config.toml
n_kv_head = 1
vocab_size = 8192
bias = "none"
tie_embeddings = false
init = "uniform"
init_std_o = 0.00634
optimizer = "adamw"
lr = 0.00241
beta1 = 0.9
weight_decay = 0.085
lr_head = 0.00579
decay_fraction = 0.592
seq_len = 256
steps = 12146
Each number is 200 + 20 x the weight over its row's rms, rounded and kept within 0 to 999. Layers, rows and columns count from 0. The size before them is the row's rms in percent of the matrix's.

# layer 14 MLP up, 192x160, rms 0.158, rows 20-39, columns 0-159
101,185,203,213,212,199,183,215,236,194,197,202,220,193,187,183,187,202,186,214,189,184,247,240,200,183,165,201,215,225,209,194,182,199,225,191,194,193,180,229,182,203,219,210,171,204,229,177,172,173,203,182,222,200,211,200,202,208,217,174,217,215,223,212,219,211,213,230,224,179,211,154,192,192,188,221,225,204,202,233,214,248,198,183,199,204,196,210,215,226,185,233,215,169,202,196,190,212,185,195,170,165,165,145,204,178,178,189,212,169,211,201,207,177,187,190,213,201,168,210,209,177,178,188,182,219,170,183,200,179,209,181,217,204,169,259,165,207,200,206,191,220,197,207,189,159,178,187,218,225,185,231,221,176,222,191,206,231,194,205,173
100,179,182,192,187,233,206,183,213,190,212,199,204,217,194,194,168,180,164,204,231,247,188,207,219,181,200,175,225,197,195,215,211,160,219,182,226,209,185,213,178,206,177,169,202,196,218,223,172,189,158,188,182,199,197,211,201,205,192,219,205,235,227,188,212,189,188,197,220,198,193,199,201,188,221,171,189,204,181,191,221,208,211,208,219,185,194,174,183,160,166,194,217,155,245,202,181,218,232,222,198,157,195,151,202,157,221,207,152,169,165,207,196,166,192,190,203,210,178,220,194,225,171,221,222,215,195,193,187,158,163,232,190,200,194,205,187,222,224,207,213,205,214,212,181,181,213,186,203,194,199,180,210,209,224,206,207,209,217,185,193
098,180,224,183,243,205,186,167,182,196,179,194,206,202,209,184,214,215,182,191,186,197,206,192,190,188,186,198,201,187,217,198,196,224,204,161,191,197,180,197,160,174,227,180,255,225,236,207,209,195,206,190,176,200,206,182,216,206,178,189,174,172,213,238,208,215,206,194,170,173,204,155,181,195,193,189,214,196,180,181,194,223,197,225,204,186,166,223,218,162,189,209,209,195,238,181,221,207,203,196,195,182,211,173,172,215,158,201,207,199,192,249,178,224,178,229,230,207,193,211,227,195,225,192,198,207,162,177,159,221,222,175,175,214,191,207,199,206,225,199,188,209,210,232,203,197,211,241,184,147,213,225,199,212,201,201,221,227,216,207,192
099,181,225,200,194,215,204,217,171,177,198,222,206,200,223,217,162,192,185,172,239,209,241,197,222,216,207,229,214,200,165,192,147,234,172,256,182,179,173,205,179,195,224,208,228,177,205,214,196,211,191,224,186,171,196,197,208,188,189,177,176,178,184,217,209,199,197,199,201,160,155,203,195,198,203,171,168,201,224,177,181,183,187,235,215,193,191,202,156,190,200,224,199,220,189,204,222,189,229,198,174,169,192,194,171,219,188,162,223,210,197,204,212,195,205,240,199,223,190,210,197,179,216,170,220,186,217,232,239,209,197,215,201,207,179,195,204,196,188,191,212,214,207,187,233,204,209,221,198,155,185,198,208,198,234,195,220,204,194,221,177
091,174,216,173,215,202,195,221,220,191,243,178,168,222,211,208,188,208,181,178,232,205,186,185,184,203,171,203,200,206,177,204,209,199,208,224,196,200,172,226,166,194,184,169,185,244,181,212,225,200,164,215,180,193,188,203,183,224,203,215,171,228,188,203,172,189,187,183,213,201,221,252,220,229,177,205,252,186,214,240,183,180,229,181,204,181,205,190,191,216,225,204,234,180,190,200,194,208,212,211,221,193,214,169,174,194,222,198,217,204,213,224,231,193,190,195,201,185,226,214,226,183,187,207,183,229,204,190,213,197,199,192,194,205,204,211,198,216,191,178,225,213,170,234,202,181,253,166,207,196,232,213,212,189,189,193,245,238,186,171,179
098,216,211,165,165,190,182,208,204,190,189,215,189,231,212,227,184,204,188,190,172,223,221,195,183,232,199,227,223,214,163,217,163,186,202,210,192,218,173,206,201,196,227,232,222,237,228,163,220,201,199,185,207,188,187,189,206,223,220,207,204,203,208,229,194,230,202,190,198,193,159,176,181,228,165,226,212,197,174,182,189,191,204,231,186,193,192,211,225,214,161,202,200,220,235,225,206,225,218,263,181,177,166,200,201,150,197,216,201,202,193,188,216,226,215,203,184,239,184,211,210,181,209,202,213,206,149,207,188,197,185,211,229,182,189,231,201,188,229,188,181,188,227,203,170,201,223,183,206,166,218,209,192,204,204,196,184,208,217,184,188
092,170,195,165,172,181,215,185,184,224,200,198,219,207,201,200,197,173,174,202,189,205,200,191,193,214,190,201,197,215,167,193,186,163,180,195,187,194,181,212,213,212,200,211,205,239,205,174,155,185,233,206,195,168,192,186,199,221,183,218,188,255,219,180,204,200,187,185,207,192,205,196,190,224,166,221,221,197,225,198,187,193,180,208,192,212,221,198,230,198,170,228,228,207,184,210,190,182,213,205,217,208,185,244,176,190,249,212,171,190,176,229,201,195,225,176,216,206,201,218,206,220,248,213,179,181,173,159,214,224,194,197,175,202,219,211,210,247,241,199,231,196,195,195,205,189,175,211,206,195,197,174,233,192,210,174,211,181,209,146,229
095,175,189,196,222,216,192,194,201,179,211,195,209,215,182,203,152,199,225,187,203,205,226,204,169,207,202,199,200,200,163,225,201,238,179,195,192,188,202,236,177,174,215,211,170,237,199,221,227,199,232,203,207,179,217,223,227,167,198,205,165,193,218,180,187,174,189,166,257,190,201,218,211,144,212,206,223,199,210,168,182,241,210,180,174,221,198,181,196,198,203,210,183,202,219,211,168,207,203,219,175,212,202,226,232,183,211,177,186,202,174,221,237,210,218,193,197,202,191,212,198,197,176,210,211,241,203,227,202,185,180,213,187,209,249,176,221,192,199,226,203,186,156,200,230,203,178,194,177,199,200,194,190,186,188,191,189,179,232,176,180
097,237,201,183,220,181,177,262,192,193,188,213,223,214,197,185,218,216,193,207,186,238,200,241,190,198,177,191,187,215,193,211,232,202,208,194,225,186,207,187,156,184,158,218,189,205,180,216,224,194,230,157,227,233,184,225,175,202,217,191,193,196,171,209,146,206,219,208,195,186,197,231,213,191,190,194,216,221,189,201,185,187,182,192,172,186,240,211,224,180,197,178,195,193,192,197,224,196,177,174,198,193,188,205,242,180,208,207,234,194,231,209,208,214,183,175,184,193,169,189,215,212,196,183,195,230,170,216,163,212,195,194,173,200,189,203,229,214,191,182,196,228,160,212,226,214,203,214,188,169,196,194,224,212,225,191,208,171,229,221,182
098,220,176,190,223,174,209,177,203,197,231,190,178,225,217,176,185,233,192,188,192,192,173,208,192,183,200,181,164,184,172,218,203,154,207,201,184,213,190,245,205,213,202,187,184,230,148,199,172,230,181,221,198,182,220,240,186,212,214,221,168,218,180,207,185,192,190,205,198,182,181,220,193,249,190,192,218,187,204,213,158,189,226,199,198,230,235,150,218,198,185,204,211,203,262,180,188,197,216,181,237,196,210,188,204,217,174,227,205,207,234,221,215,211,202,188,187,177,194,207,204,225,213,230,182,224,187,176,182,200,212,196,179,225,198,181,177,239,199,199,216,195,204,197,194,188,187,193,238,178,199,216,207,192,211,210,195,206,211,217,170
095,188,189,209,223,177,196,204,196,203,177,211,184,165,210,224,204,216,208,175,213,185,159,200,195,211,242,217,191,202,160,220,232,164,224,234,217,219,190,197,175,172,210,234,186,207,182,173,180,214,155,204,182,211,216,196,229,190,191,207,179,210,187,188,208,194,198,211,172,220,176,212,227,191,162,202,212,186,217,196,212,188,224,229,187,207,199,205,197,184,193,222,220,200,205,221,200,191,212,177,223,196,201,180,187,142,226,196,221,171,201,171,190,214,204,210,185,204,207,204,223,206,165,186,176,194,203,195,167,206,213,168,195,189,224,219,239,216,189,183,191,162,219,260,201,190,207,209,203,171,221,193,195,241,214,192,240,180,204,214,162
101,168,206,220,221,215,202,234,197,229,237,198,179,204,182,225,207,200,245,219,211,224,221,183,217,169,205,154,197,212,209,222,211,214,185,202,211,170,196,186,253,229,200,182,208,197,214,213,175,212,207,212,198,184,207,183,197,212,212,195,180,211,199,204,183,162,207,159,219,208,195,199,184,181,197,236,183,181,189,209,173,202,213,199,260,225,188,182,182,210,199,184,225,186,214,182,200,190,215,234,194,192,203,177,229,209,198,167,215,204,188,214,204,225,226,192,208,198,165,187,206,246,189,188,222,225,201,194,216,217,227,236,199,213,235,228,204,241,175,196,203,215,233,219,210,206,207,151,223,179,238,216,212,200,206,217,180,199,194,184,202
101,223,183,223,241,228,189,197,173,182,196,200,182,224,208,201,214,205,179,211,157,177,181,212,199,200,206,205,204,176,213,186,182,201,194,244,202,209,166,202,182,173,188,181,187,225,198,173,235,194,220,201,230,201,192,188,192,211,215,203,204,225,198,207,216,222,238,215,196,218,163,231,174,186,143,168,214,188,209,176,213,227,197,208,190,224,210,204,190,190,162,174,224,221,186,205,185,204,215,178,245,192,214,204,216,202,187,206,208,200,224,195,203,184,205,180,226,194,184,198,189,175,209,208,209,203,213,164,213,191,197,247,172,248,229,175,222,219,188,173,170,214,215,210,178,208,225,191,211,182,147,201,188,196,210,204,217,208,185,154,199
096,199,213,197,178,226,236,225,208,200,241,209,179,184,168,190,226,169,187,229,213,193,200,192,216,206,217,184,190,208,172,228,183,192,195,194,153,199,176,169,227,197,174,187,205,169,187,195,186,213,174,184,208,218,204,202,188,196,200,199,145,200,183,194,218,179,195,219,203,183,227,202,212,235,231,232,189,194,204,203,192,183,204,195,197,187,198,166,202,166,213,219,195,168,197,193,205,167,185,195,213,174,246,209,230,203,181,180,220,187,200,191,204,185,188,190,205,215,202,195,198,245,169,199,161,193,192,185,176,241,185,257,190,208,201,212,196,171,207,198,193,178,202,184,199,233,205,179,198,172,220,187,169,190,170,174,225,179,157,198,176
094,191,207,215,202,234,192,196,228,239,190,234,191,227,208,191,154,219,218,176,195,196,184,226,181,209,216,219,217,201,212,178,186,195,244,199,222,205,196,233,201,190,209,192,216,238,214,209,195,185,193,202,203,171,237,221,206,194,178,197,186,195,218,195,213,214,182,202,201,207,177,197,191,198,174,199,182,205,189,212,182,216,236,158,200,204,176,201,188,224,192,236,176,211,142,235,162,212,176,227,191,196,186,169,201,187,201,200,191,161,187,219,182,152,190,221,226,210,172,194,194,214,184,205,175,203,216,168,220,230,201,212,173,191,180,164,195,186,166,167,181,188,195,219,202,170,217,237,199,219,202,207,207,208,178,213,178,165,171,198,202
100,214,213,235,216,193,243,176,187,195,206,179,223,179,182,169,188,171,215,196,222,193,222,203,193,192,143,198,162,172,220,171,211,219,199,176,232,198,205,199,225,216,180,192,178,195,206,214,208,181,227,186,183,158,166,211,184,202,200,241,212,192,201,230,174,228,213,200,181,206,187,170,166,221,191,192,214,219,231,198,184,211,201,173,183,177,203,185,222,184,202,214,161,177,200,200,250,215,207,217,210,202,219,175,193,185,174,208,227,213,204,189,196,247,192,169,197,201,200,177,176,183,192,195,209,219,181,211,186,209,211,205,193,205,232,177,180,230,235,176,204,199,176,186,188,198,147,232,220,190,186,178,195,200,213,172,199,183,200,204,199
099,162,176,214,178,183,218,189,196,209,225,192,185,196,198,217,179,179,239,195,175,214,192,241,180,210,235,182,179,200,178,162,201,175,186,227,165,194,191,192,217,182,187,198,249,186,222,186,195,199,207,199,181,185,173,218,182,208,227,186,181,211,165,215,189,150,185,190,190,171,206,187,225,200,200,202,260,196,196,182,199,226,209,184,187,217,188,185,214,160,161,218,230,171,225,184,209,193,155,196,222,201,202,186,187,209,210,209,210,189,176,198,222,233,207,183,205,188,192,205,226,189,219,179,208,206,234,198,159,216,171,206,195,228,184,199,179,174,186,229,219,193,185,179,237,218,214,190,208,189,219,194,208,206,209,185,190,200,239,200,209
096,211,239,206,187,260,165,183,244,199,186,202,205,164,216,208,189,206,182,186,186,214,161,180,232,175,218,170,187,252,208,207,193,215,226,190,209,201,186,166,191,203,201,185,210,203,217,220,161,185,198,174,176,181,219,228,187,215,203,212,197,222,201,199,198,193,201,182,192,202,205,217,188,211,202,188,199,230,194,198,210,218,177,178,182,199,225,172,217,176,175,178,230,196,205,197,230,227,198,189,200,237,205,216,183,228,221,196,222,224,173,193,201,229,193,191,211,187,165,196,203,247,189,222,187,213,198,211,195,179,186,226,226,207,234,188,195,227,222,226,211,172,189,154,194,243,208,195,186,201,184,179,187,184,174,198,206,214,227,174,213
097,206,217,217,224,198,213,189,234,228,185,181,225,199,180,190,219,213,190,184,185,187,211,211,187,215,221,201,190,155,219,177,174,218,162,187,191,204,204,186,210,212,170,138,184,153,232,183,196,164,207,193,234,171,221,191,219,192,174,215,201,192,202,224,226,162,220,211,160,173,188,183,190,189,192,202,216,196,236,180,209,206,210,199,190,174,192,188,239,192,204,210,212,201,182,186,211,208,206,198,246,202,223,201,182,210,190,216,206,173,219,196,194,206,166,168,174,147,215,193,208,220,234,195,217,211,215,202,184,209,181,160,172,229,194,209,194,204,236,190,209,213,203,201,173,210,198,205,186,198,191,197,212,234,167,214,206,181,167,187,175
098,205,212,206,246,201,191,209,164,231,190,163,155,206,218,189,190,197,212,225,226,203,155,204,203,202,217,209,198,161,223,225,198,169,186,199,194,217,197,188,214,195,170,196,164,220,176,196,204,167,235,198,218,189,232,211,205,192,187,197,199,210,211,203,201,210,215,176,241,216,171,176,193,179,186,209,220,186,252,185,228,199,164,192,176,182,161,174,171,187,197,192,188,177,240,195,227,200,201,231,219,184,181,207,212,208,188,201,222,201,235,162,197,188,189,198,215,195,199,201,186,181,203,193,226,185,220,205,215,225,197,175,194,209,176,179,226,182,190,172,232,181,204,189,204,206,157,190,218,198,249,199,188,197,205,194,191,161,177,215,193